Part of a small language model's weights.
Training: a variant of Muon for these matrices, 981M tokens, 14975 steps.
Each number is 500 + 40 x the weight over the matrix's rms, rounded and kept within 0 to 999. Layers, rows and columns count from 0. Numbers have three digits each.

# down: layer 3 MLP down (transposed), 2304x576, rms 0.0357, rows 993-1029, columns 224-255
# up: layer 3 MLP up, 2304x576, rms 0.0357, rows 994-1029, columns 224-255
down993:477548375485511542497475505474506570471523515578437511543550520521506473442546429475504503609544
up994:539449449473503495520542480439506512482525455500526503488506416488503607487554487526484492505520
down994:519494418476495518471541510513492517481554559557520468520524477475544522533500489561465474504439
up995:458445449537543502535435496518537547521543473484432482485485547539460533484546499487462483488459
down995:469535490588532508504533535558507534516511491494477450409520467488443429514537476508480449527478
up996:483449478535522518508436378543445540408509425472497504511487477454465520493605485470443556446475
down996:515526507525538487437502551469417421561539475458517414559465473458508517486551465527487527587552
up997:534457501479489526595445521518484428465487545478565502519497540464521376455435508517474483548517
down997:552533531478474512537587550449531501493571461410501494528553538516517495447516423483556438498490
up998:457506431500469515442493514523517504563457510430483521567489459548466502535525476503460436470545
down998:501528429573493474470514524555514439524496448456497505464571485440475527493570543478505530456499
up999:474551490446470537428524509412497507546532484513486490473566611498501588503443525442477526507522
down999:551510523498464486470454506464511459470603464495506499515539571470592526497503425541537549490460
up1000:472493549518581504481485480476515440471512557461512460466552481497516526475533429478491462459470
down1000:487550504506501494503565454465506485512532479541503481444457517511502472470502503568447487497523
up1001:516456515512480583515482542455473427457479509494513487631474471456630455450493471509513478404517
down1001:531551459499450499469466499539517440636469522529569572487521486481554485543499531490514492426479
up1002:469475431509485420459487510457515473466476488409507513614538478468565530481485482446517494530436
down1002:485530493544421502491515474487499517467486448474507534538496491530486529506503524532506537540485
up1003:545488474466524462464549521471551448515513616519505434498523501497496559482418514488510491524528
down1003:452453467507474483542524530514549491472526496501500548540498549453464509531574467465511542498468
up1004:519550404559476523516468487514471501413530448504512490493541502501495474548519472495535523381579
down1004:588470507489546517418481550499467566520515539482461438551516467471534477514512527496536494481515
up1005:518453475500520496447501524522496519501553414495507409535529439588547587451468466454565521468432
down1005:542491517486494441506469459520572492515542439497430479472536465478478461534523534589477464470515
up1006:490490520515450469516500406562514464428479552491498537560541446568592491512478515540506485567451
down1006:611455447501576469445496554439574493589470487484501462444460492503514578543496489512574438434518
up1007:588471432481472519508544442520463429514447487496492540416523566515504414522576516478458518535528
down1007:522581381481503502450535538508454525495476483521469521527518500465467521459459511523462463452480
up1008:508498489490573516463553471427523457556521514503573531542502498595511498522577483565500447447464
down1008:522546549509512517464484522487499544513431509471487525546508537500482436529515496546539528526440
up1009:504482426470488464525523533520531500425523649527389455380486509530546463401459479495473427457488
down1009:593463429428552472509470502500574509530529542549350523495477476503519403468459495516479455469525
up1010:431482474479459500573460554482554509452479492553534437508464490452455489499524533465488470476498
down1010:486466499478515527520480538513515527541484452499492595543518501527544455517519488461455421505479
up1011:484489458529551509558602528510463423561470469420470506547492519517492451496514460535480512429514
down1011:440471589497442454472592426462527487541512426507512485489507504458477524556447443511517530478511
up1012:542520452480483537469492513503516439456611490451545493572428519461494495536495505456547463529564
down1012:540558470499557529452464511512531524522540479568503479526514488517521531515446484522506481480552
up1013:485512539491527445563445457533538571518581438423504514449538484537450531500559538531601553435601
down1013:500509538498457484446474437552447557489556509515546450507574539594506470564527522490459546491519
up1014:556489467441449495495564506430450583466463519538486480535484486538493451474502512483449512531502
down1014:465483466516498515475515484580488431461492523462512467459507517455517594487488485480525412494466
up1015:531461536493496462526485548586438539463579494465520508492459541531500523427485489577532523665435
down1015:507467493482461521505450553583550415454438474569480512499500500520498474497520465516467535553597
up1016:507497501473487591578521462506503489469578468527484466495458547545504477494518468465442571552489
down1016:495547476521499483431483520479600579561462486569514457458463491533517499586559504455499488487542
up1017:476448566452528517423503486472530474521464534487563531528546523449511457576492449510577429433535
down1017:474566482485525492505480517440527500496483429517512528580562439462494508473422483563442498540491
up1018:496561565492557414507541466448497490483430471469428450510418557538499513432432456454525482558471
down1018:427478554455531449442475421503525516529502482456480524526444513551536472517449587460471529569476
up1019:467429518403500511501420459482492434459458485476521520543426506441512535501483500442542437524525
down1019:521474503436516641521497454396465525499506540514513484567472488423474452539484524503503476429527
up1020:584567450421501571470486492568546502463506477450556558542518409563418512524459555395486527496480
down1020:516522453467451575473509430569415484486477488502592529472594445485446519383475475455467519438468
up1021:465485524476468492496446471444462475548521452536525513526554491472577558510594530557511509496589
down1021:524427541481499481515500413537460537547542443539517467459452484461542509450583470489458510534438
up1022:524481485478498524502553531438526440450520568539491501441485525422536577547514451450498467476510
down1022:467585470502501498452440474494540452478462504508537514512534528515510461429422503417506520500523
up1023:443462562465431522515482419547430451550516565489560517527498532548530460523548449518458519614494
down1023:574483470511534500505528498472534455498503404641473500504475471540443513543521521442453432453483
up1024:471570496541512474517521465486543490485544570487508451404490511501466485494499540514501513491509
down1024:494507521450559454488531505491462508509448523432460524486568538530515489468548543486514476530493
up1025:523513469551523495500515519541524471461539463527517539491514531548527479493477574493505576543575
down1025:488460504468507453552504487445552488513553451473467509464501479442485485474473534526538463547510
up1026:574552427595598518504504499433554469473520543508535564488596470507549561428485464458476512413467
down1026:482581472497630438539440485493468491445503476507522469501558523496529537455480529474481503533531
up1027:494522530560467496453483466488496557535546456472481475516462553480522524506474455465491432453482
down1027:503437505475519498496496512533538461505449450489502494468516496545532504476514457483455451533489
up1028:536576488478494458512560512496481514481552560479543460517432501499497567468480481429585496589447
down1028:553557493517503502454548461480493508566554515526531445516560473483528457538579507519444528485505
up1029:480506438497496498584509461446486483562529486486557529533458472531505398509418485505502454551533
down1029:573433504482520493414477468522531536479462533492498535487544492532451521532496486546505473534449